From a checkpoint of a small transformer trained on Wikipedia: local attention windows, capped logits.
Each number is 500 + 40 x the weight over its row's rms, rounded and kept within 0 to 999. Layers, rows and columns count from 0. Numbers have three digits each. The size before them is the row's rms in percent of the matrix's.

# layer 6 MLP down (transposed), 256x96, rms 0.203, rows 103-125, columns 0-95
095:541485603542505533476457581497478524435492529506502465452561488483498484443450577479479483487556442536524478471477542458461504460496479537495559520508524527508551431425575531431482537515440442506391541428499476463534481532479491509483571447517517488482506521524485487451473494479488468576
099:493541524517463475552392410556586519492457530486444474537514475497558469519479476437540495494537535508519497526485473495518535446482451374451502501488451424483526503420547477477529463475506505558474540528450471523526507501510506520450546538501532489508444442525572466498465562485426518507
102:529505414574491492482415579419500488495515476483486441579511524467516513507564482504538472523513443511530510517507496490502447424503510468472484546522566491499573511471529456509547459582471451556558520500572504457559508510529533504564497462475516525549539538522494553390487536509524469553
106:477481499480497516507514443568525414518485481453557510470480506580472483527514547481501439577430447527479554491555503529519447528463507546470503557432568423471497458498562480516543523514506494543515503511487439521484426555470528541594454498528459480444564429491436511533540488468542516501
100:485531528517465478414534435547531455488556521557496499493518523527495448548464470516573447521598516456492546542461530441507516529517496523507502543476576471491539545519535468536449551492556474471508505460476512560548513513521532487523527404476399476429464528507529463563486424456504456460
082:475526476501480432472531579484480518436529520493465625464474498511534472430484579488534530510439516480492516557477518524556571453475565526419530507487513515502539504458503494499559498541427454558480501480486518485524451460544509516502503508495432427478465511567470490511581475520401468529
100:488501467483502460499551532520414468430543472449551468485502449517554503518569538440465501494453533467476515503576564452562508523514473429566487425549570480458511525506513495409455463475481426474413462599478510534539511461530495477509469538491476512523530512554559536500503486487499528529
089:507503451553572498584474513447505468525571530578514447472516565466490500555496540495447423453490448494572496489535462492489520543548470520564530525477498471497473507516436427404522535473475435477470488462509454472442573520495504481457489469530529471508555566517557426512524452503490504454
095:484512476437449508446466476488509525458477491412531436518470489524488450538527531446490519461475509454486577500440489492498561537532461581543497442522467540509480560490527562566512511507537483464443463555477519479471438487497540454529608486451436566450468493522513498606482504550484464500
097:524474555447448404453595495517541447474504498506517490448519461512484459494569507486539491477580495454451494510506487555440489517481510475510494522528518420480569563534524513445468557593538472475434469437549527540509431515534522483501509491538567528485515548426463508450550464535511512467
099:522453438496555491466410503457543476502502484461493567427487464451469491494587526483502542469513500525440577540465542436541463540534416489514496449471535495532536512480458514549488528500478531478532494467475498481521601540465531426526519551536486510457508551461471501481566412537462570481
097:447594549547454497558494533479430489544531480454553465547505458479471547454446503510558501492543518469494552445526466556559602454523503459552503562463535437505476493552508570440487486525541586511470504519534543462515531407483522489496441476468499458551511456536470513511518492496492521465
087:501594597496528478514490491432527482551536517522483523533508519552482476536574458469536522454562486461510473504590549530392524581467526543544510542544492513440560491490502487513484421528597500498504521464499469490505537516536529513534542494491465462441439489514595512519453536515493490501
094:472475546466508534535513557521455497522461516470491486504491509514527539479554479425496479473498446524446551499437557502495541400452542520513503552534567497562500561509482502538427531445590477505480529528486574506531468525482493471558507417422494491506542505553435461469523483409480492582
110:565523415582508544513562444471514422525499458507524558520509450594446500446504540463476496532507470459497470485476575425556498477456493511520528527491481456530511531525590462528452442511485496533453391526458456559457465495494477495481486479511487547533546467550515492446501519475562518505
103:495478534550440474482584526494470437477473506492484481476554506458451446495441568468500462506545474491593545541501520533508486499568503530435497502499515496495519466485513455485486479576541508548585469442585543475468489593609512495526521545476535448546531408526518473494500468504488533468
094:500501525460496436493453563511566607446600532509538450510496514423461540478478470553523479504502503559484589528480473451498520511503504562459501482494497479472504568473523566501500432526446522498565471445433517533462490510464527483509448442505454443480451522535542551537511491561514423498
097:476516463470528565587474504554548414431454549475417541474510510545526525525558477536465493487557521456505516449499488505560490422517420512517491533488544463500531512464477491527571571460529483527572486509543505470512466469493537509500471545485525432478460483542419495532483517521447434583
110:486530489499446515480549490462447508431582502562490450420453466434512533503541488485515497478526505480453471429511482455563553578559561495509443471516500518511441501538551460429503535520576478485446459554495536534496493498531504508492450416439466490533471454482473500506532427487533537413
093:479455494486518510478550487445582502476487541543464517505527423465454496476520480548505479495478522520414510562503467553524488507474604498448485466515507571533535514572561575506496504496507499458506465587536470519466409512531489552488493431454478482401456480478453467533502525458553427488
103:532528483588533444530523442497461519509511497512419501544401515570553485514433426457480460550498440542510493497478502525546557503477526455464543529439471492472543490472468465508543445481442435509502481586490475498472431502481507444451541509509472514490542490569405478522553471532512462469
088:494525504444568510488626501529504490558497485461488526502574511514461532494522515497582439442518571473541432462522502457460474471420452484556472502491486513468524467503524424468452457505520510476487501490486464490532431507468508469396513555485477525419454511508496600536512496477556480462
104:501497516536465478489496548509413485540473535471455508480557465418502455535479497427524498478534518509461410514473492514523482525488417477490485447544473475475499533496441521450539484502542520587475531446583549557547437519515540558561519450416512565530478500530451505564515485539474541565
# layer 6 MLP gate, 256x96, rms 0.224, rows 104-126, columns 0-95
099:556523496415515467496522529486488515516526499456416541552502536454493461466554565524464502446501478511498525524496521457579462476500529548504483512508529500472446545538543471604523513605506507528420545453512606491499542503545421500523519471546430497496476496544481508571541490473521450549
090:488525517448502474488473495575523493489604485453511481439457483521532515617478476513459478481442552506547481567479542452523477498471519513481475500527459559588554504486467574471479614531522493485468449508426562499480525517489467552477523541487524517449484471454475434472452521488483443448
102:453519505471538470480472570471512496526495491579478521567541537468447538559580485414507457428528525565530508465427523546507435532525547457480455533480494538444508605512545413479511518506543470519461513543429512482535489407508450481498502498462529527491472473457542527468526482541494534505
097:470483511481512425452508514520521454499506447529566494515517470572483440538419454437553487466567524483486478545512513460534524522506480446499450557517485511521466494496457428447471513457558448499473467501423484569477476508534540433517484454487375530450520509498511485492486523590565445460
088:492485501493483468489512555540492580487486486464464553479473454487523453484545544526479458563497529551586544514494475532492485523592564476473512502504510512543572463423538575489509536463501451467524576541509457459476476518481497486550547538549470468486459424489476491561493479385414469530
103:504513484499419464594587444492479451464474541484531443513565446456509518559492512477501504534522520429559572492537493441462465551512544474496438558468512526491477462529484475484462540484486473455494492518593508488511562535513530449480438476559521496451531489460473569539540488595526490551
089:487473575526544488477517463489474443538474495499545448559498480475463500473500572450510545564489485532585549448504542464525524479448508536508534403526466443453442458540517487516611495475459445478530523409450499481494543489507514571538474503502482520524497525542489569577452511472514443538
100:489528547542479509567478568547503460574504495540509500494530520486407518509517469497548459481568537583492461453507518547450468396468540422518489560485439513504524529504469462461545479523503529463500444519588453530527489491487454420503432542507485479497531502510490531435428534478550556503
095:455455494516529567527429466516568526495421483461484486488473444513543552436454508516531444473502508547461526440524479519461477480463473495541546523470467502554490478508546443514602523522472444483544482488541623459501494515492497491485556476553552502496534513502544458437529485578483551590
100:507534487502448526492527473550531530511512426492504496514536452474457477510544463498490516448457517480449518526524529558536439530582515506558405418544540526464461542559503452517549493621505480530531479483502554493426494461546518568509537507510487483551530402496518474487465439541527519433
096:503476476526515430506503549515566444462494500540425536455524554472536438495585536541462455548509575563483490576431462443553499518480507453470439517486477516518553545448537463528492492471476503485597547486525451544497501499542465511537546494449490522563553549488563515497434480481559489503
091:474438489482432481467478488532512509561605504546463485490463455578464480518501479402546445536578468512500478495554473529485564484474530470551508472492465486491520461569540516524530456453527514542530501531513469507479483486569496528540432525484456447487466476466536475526478556499386472407
101:497476490510524414485520487421501515468481479527538455477594527493447430479468556592436528541510573476476517460493490534472460504497471564497474513443417457445536519535493488529544456571410512441482504485493484495494513489554478544500484575598465544535497527505537564489482541521506529482
108:509514520543469502516514466494515486464458489553507501572488518572413526528520538551537516532449445511514556516433632548470544502512462556506504471447529518546495485443589521549599511514510492500499546480502493476504570507528485503472470499551451488540430415546509545530457506506539452540
101:482443488488460472599453504494514519505521525522477489480526470463477541483495546493536479441605528495465514486488467530483436536542540540453571466498476509441483437527545448549517548512474469431503528458550561487465472509444493499502589511563500455486486487428546421503513542404574515489
092:558436556437492462488514557439468540450480488517527507442559493445502484505492477421511559544476604546549542554524461491463561410497503533544474443516482509456522495494491506513456454517476466481529467479505521526616520532503457540541444480486511503539528581471514530543533474540561488526
102:557579482505490530443542530565561445427492460487410551491519497538507530506486544537510516506583515430482515498489516418530475437443486606491510530491449508492497523491485437503461598465547533552537511532554496475535517490552507471491475523555483417518536466497508487493507518520500411505
113:469507507494439553522414444571554541490499502486479482520487503468563545509534572499515542501502479412510400529478468474560503450485507469511534457505495503535518473492516439529464500496511565430504551454441415542537501520508581461438500501515555476550563446500499481470486532586470503439
092:522525542439509527453473523489444498516524535415475556447479501550603532541427495458491489459497450567517536459550522497494489435486399492585458519431469466463470474476462420507457406515456486484491516424482554479560533487497548497492519570504514522496478506458522538490500509471525482517
105:509565571527518502496512476490523444520586516498482545441505476565494570512468443480524491441472471517482473515499449507459492446520535475535441459522584490584517502516534541479431467544496512509528482443485454390511560510530508473529577563468437503578527470546515558438536515496513492466
093:412547471479597472491527585523495490523531507504445549471495512536553535542486496481510461532560532472508490588507455506525428460548494493560542526533477460550421436571483579522440523516505532541425523471533489536492565534469507527517435488510456437493518507482522511472490477513503542421
104:520506524558486491556492489522479558448452487520395515461408507483465467510504463504478506556577533543544474581495526494561508551468519540503455529530504473477524513493475443460452501482524381519530595511580566481519568522437477552551450504488507493472518524528468501513475487477557515457
100:456488595573418490451434443501550478452498508527514488559477516490475523475474544544527520565424507478556431493480493532557503540392472526466503467497488513534476458495483479542518448459531506475511547502414492517466477462546448501494455535536436429491474596486501549478532505527465539503
# layer 6 MLP up, 256x96, rms 0.24, rows 104-125, columns 0-95
108:493471511505439508480489449486504483436438440456547487484407498527511487486515520472538486476466471489589431517458456545512597539497472517488458469523520541434532452546520555462440566467473520417552469571448423548479426437505541521536469509477500493534520476478454509521535530531527473465
097:518477486504534502550471469421532527537470539476507508575531428545468513502444511472491571449518505556565535501485533485590577493421446535528441502521526463473544480552516458484468497522557469503522424532520476527527466465546574556520527573457469539442537507536513540436511501501494570540
101:538532541590528503552539504467475557521525564511514508488467472476478506552488444561516538535464508474534558489538595479512518472510414466568485455475486513537461490444433476523449491493457495503454431485529540475577565534484457568464490493532487442525575515451460506512555453499580541520
099:485454465465489519542520483465507543505565396513524487465484500558428469474458493479587553581522496469524443469483474465446450496514503478513582519471487455491527505551515515493469459556504490470366500440497542519512475447490451451497455545461506522557483553428476456561481529484504501449
085:500471519445456510550470427516475505497444472524500469516497482487412555547501413568485508511532554548483463450502509482408485557557427511544503554538483458501470557559538403463511481481519507457518489522521508515505512507513569552529430537525458533510564539496496518530488471496584411485
109:490463527488599519479454548546469506466499453492476564517509513588491450484521484543469499438499503535485391484488541403536505549471541469540570466541446552531529442463586465526465499488505499531477489535505474542537469527483463512545491453404501493513472492491577458469474575486457506478
090:474541544438539490430530514568386509501470474475452517549473429489584459508492433522517524542481522528487434446488511505507505477484485504456471447516510454462477427536537536539519417485498530558565507475529546536554471512509511512470508489472473541470475462512473628513477551487531462560
100:511415539483537453532552487531511521499507523468511501536460485500530540500460569519493501542457487462469575530447562510450565503459506582447514482528512382492473483483503601558472514459415475483598518482506557508464489510445509595478516518455463502466488476544501545484485549513525457499
094:441458464537478487504552454428491534490445600469495575471529524454490493587495507501472538557446511551512499495452485477496528488517516514513529517461468512548534544465407467510489456462421442524600540492546485536579568522454467473491462509504462495484494469471515574491457506454423491506
102:472465479551574544502468482511458453535522530572521510574535484501465453490494508525435529559498495541454431500517530508480533427469526523513519546565531521555460519481445516513504465482554446500528479567481522585449506500607551482461520508435495493516530500436538492468560495553500511387
097:525498525501492465502572525509532540498512504500560475435527536548472467518475558542498492603454509467461537451576488529438530508442506477476576480448560551548533491549532501473461466535470515494477440490467495488450466541490499465438517441502482402452459501557525570468480538396504550505
082:483452453487542516493525546571453538526477545511559479500579482503496535432468491513482527461496511488498468493513452458557510605546506556480433495494544452546501504480480585479478524493447429459534499494507511538501481500432485542488464542524480546492575460471417518406583452529542544541
097:461542459567472473479537445544568449537581497496560555421485481491485496501462545536445492513525495562524455561491448491494516549504521494536522462517453540518510519524533496504568487556478479435469555499509433544473448454515491498525559512599540459448481558473534506494561535496550453416
106:500477525462569416507430553520465578497535465522516495525503520479490496552502456518514581498525572573463428473517573579412486528531453466533520485428538581554475484541478463510567498496568442535534519457493527487460531520512521512478455538469529513485561477500479507509445461492483543549
105:455532483489477470536481502502518582495515513480440548503513503490491502516435462486503529528449562469533501520492370477555579494523463524537513435514455587478472521544536464516568567461518500505518545479468497410506553455537466496512500516493498509535502476523517447402532514474456599427
090:439505496465507466480547432494472416480462390523427552493557468540510533449527507468520519472499493460480511585551447521465511442537488467561464463492513553445506451568531456531487523513477478506481521590586519475517475544494514513467453524536502564464527500532503420501540547477489436530
097:482499481496513512439461484496500542496501483542501464570491524378525551467445521440513483454461492484524512516533496594464440525472447565491511482518539519556503487464523499502440449574508518444477510460457546496467520496454508519438544543496465522562403567602490529451551459537512471526
108:493437471493523519517528469471515439458525488500525456466508442523519473490512532459515576482480486463499587529548509543439414491516488529481446464492494464466539480535479495481548487550512413534522493545503543408563469428435518559554465533468493557548494430427401475486500488567504489501
087:450457511550498492540505568453480488537497474587552521529559542497405499482462446496446578537540408473520502491522556453503503452526453518470517553491482476499457470447394488532579524509531492534514522503479546530509481430491549428504499544575449511524530499557495478502570540483501481511
100:494491551482499478471569534533471438530433534490430476534482455545473408496518546501516596503545520513525467462479454506555534484474478475469517502455403500436465492514494561519510537485454596495502510493542473522465454465512431455475452461490567507454443510497477532434480489466446487595
090:509499539480514500411559532514467490490501415535440515538543480500562477457507488499473484426457395426508496476508542477590544438531468467459433474458536520499495480429501560507524500434533451549557475512507570525519503490542564430474503488508470563506457525464489542455519449479509461526
106:460486511464489511440532513484465497450544460490417510497539532538456580419509545507504492477508554535475584426525439413496451474493452538452542450526560495577504546481413477486486494471462555524491482434533486491479484506520484547470523476510491575579515496494472587456530498522535478537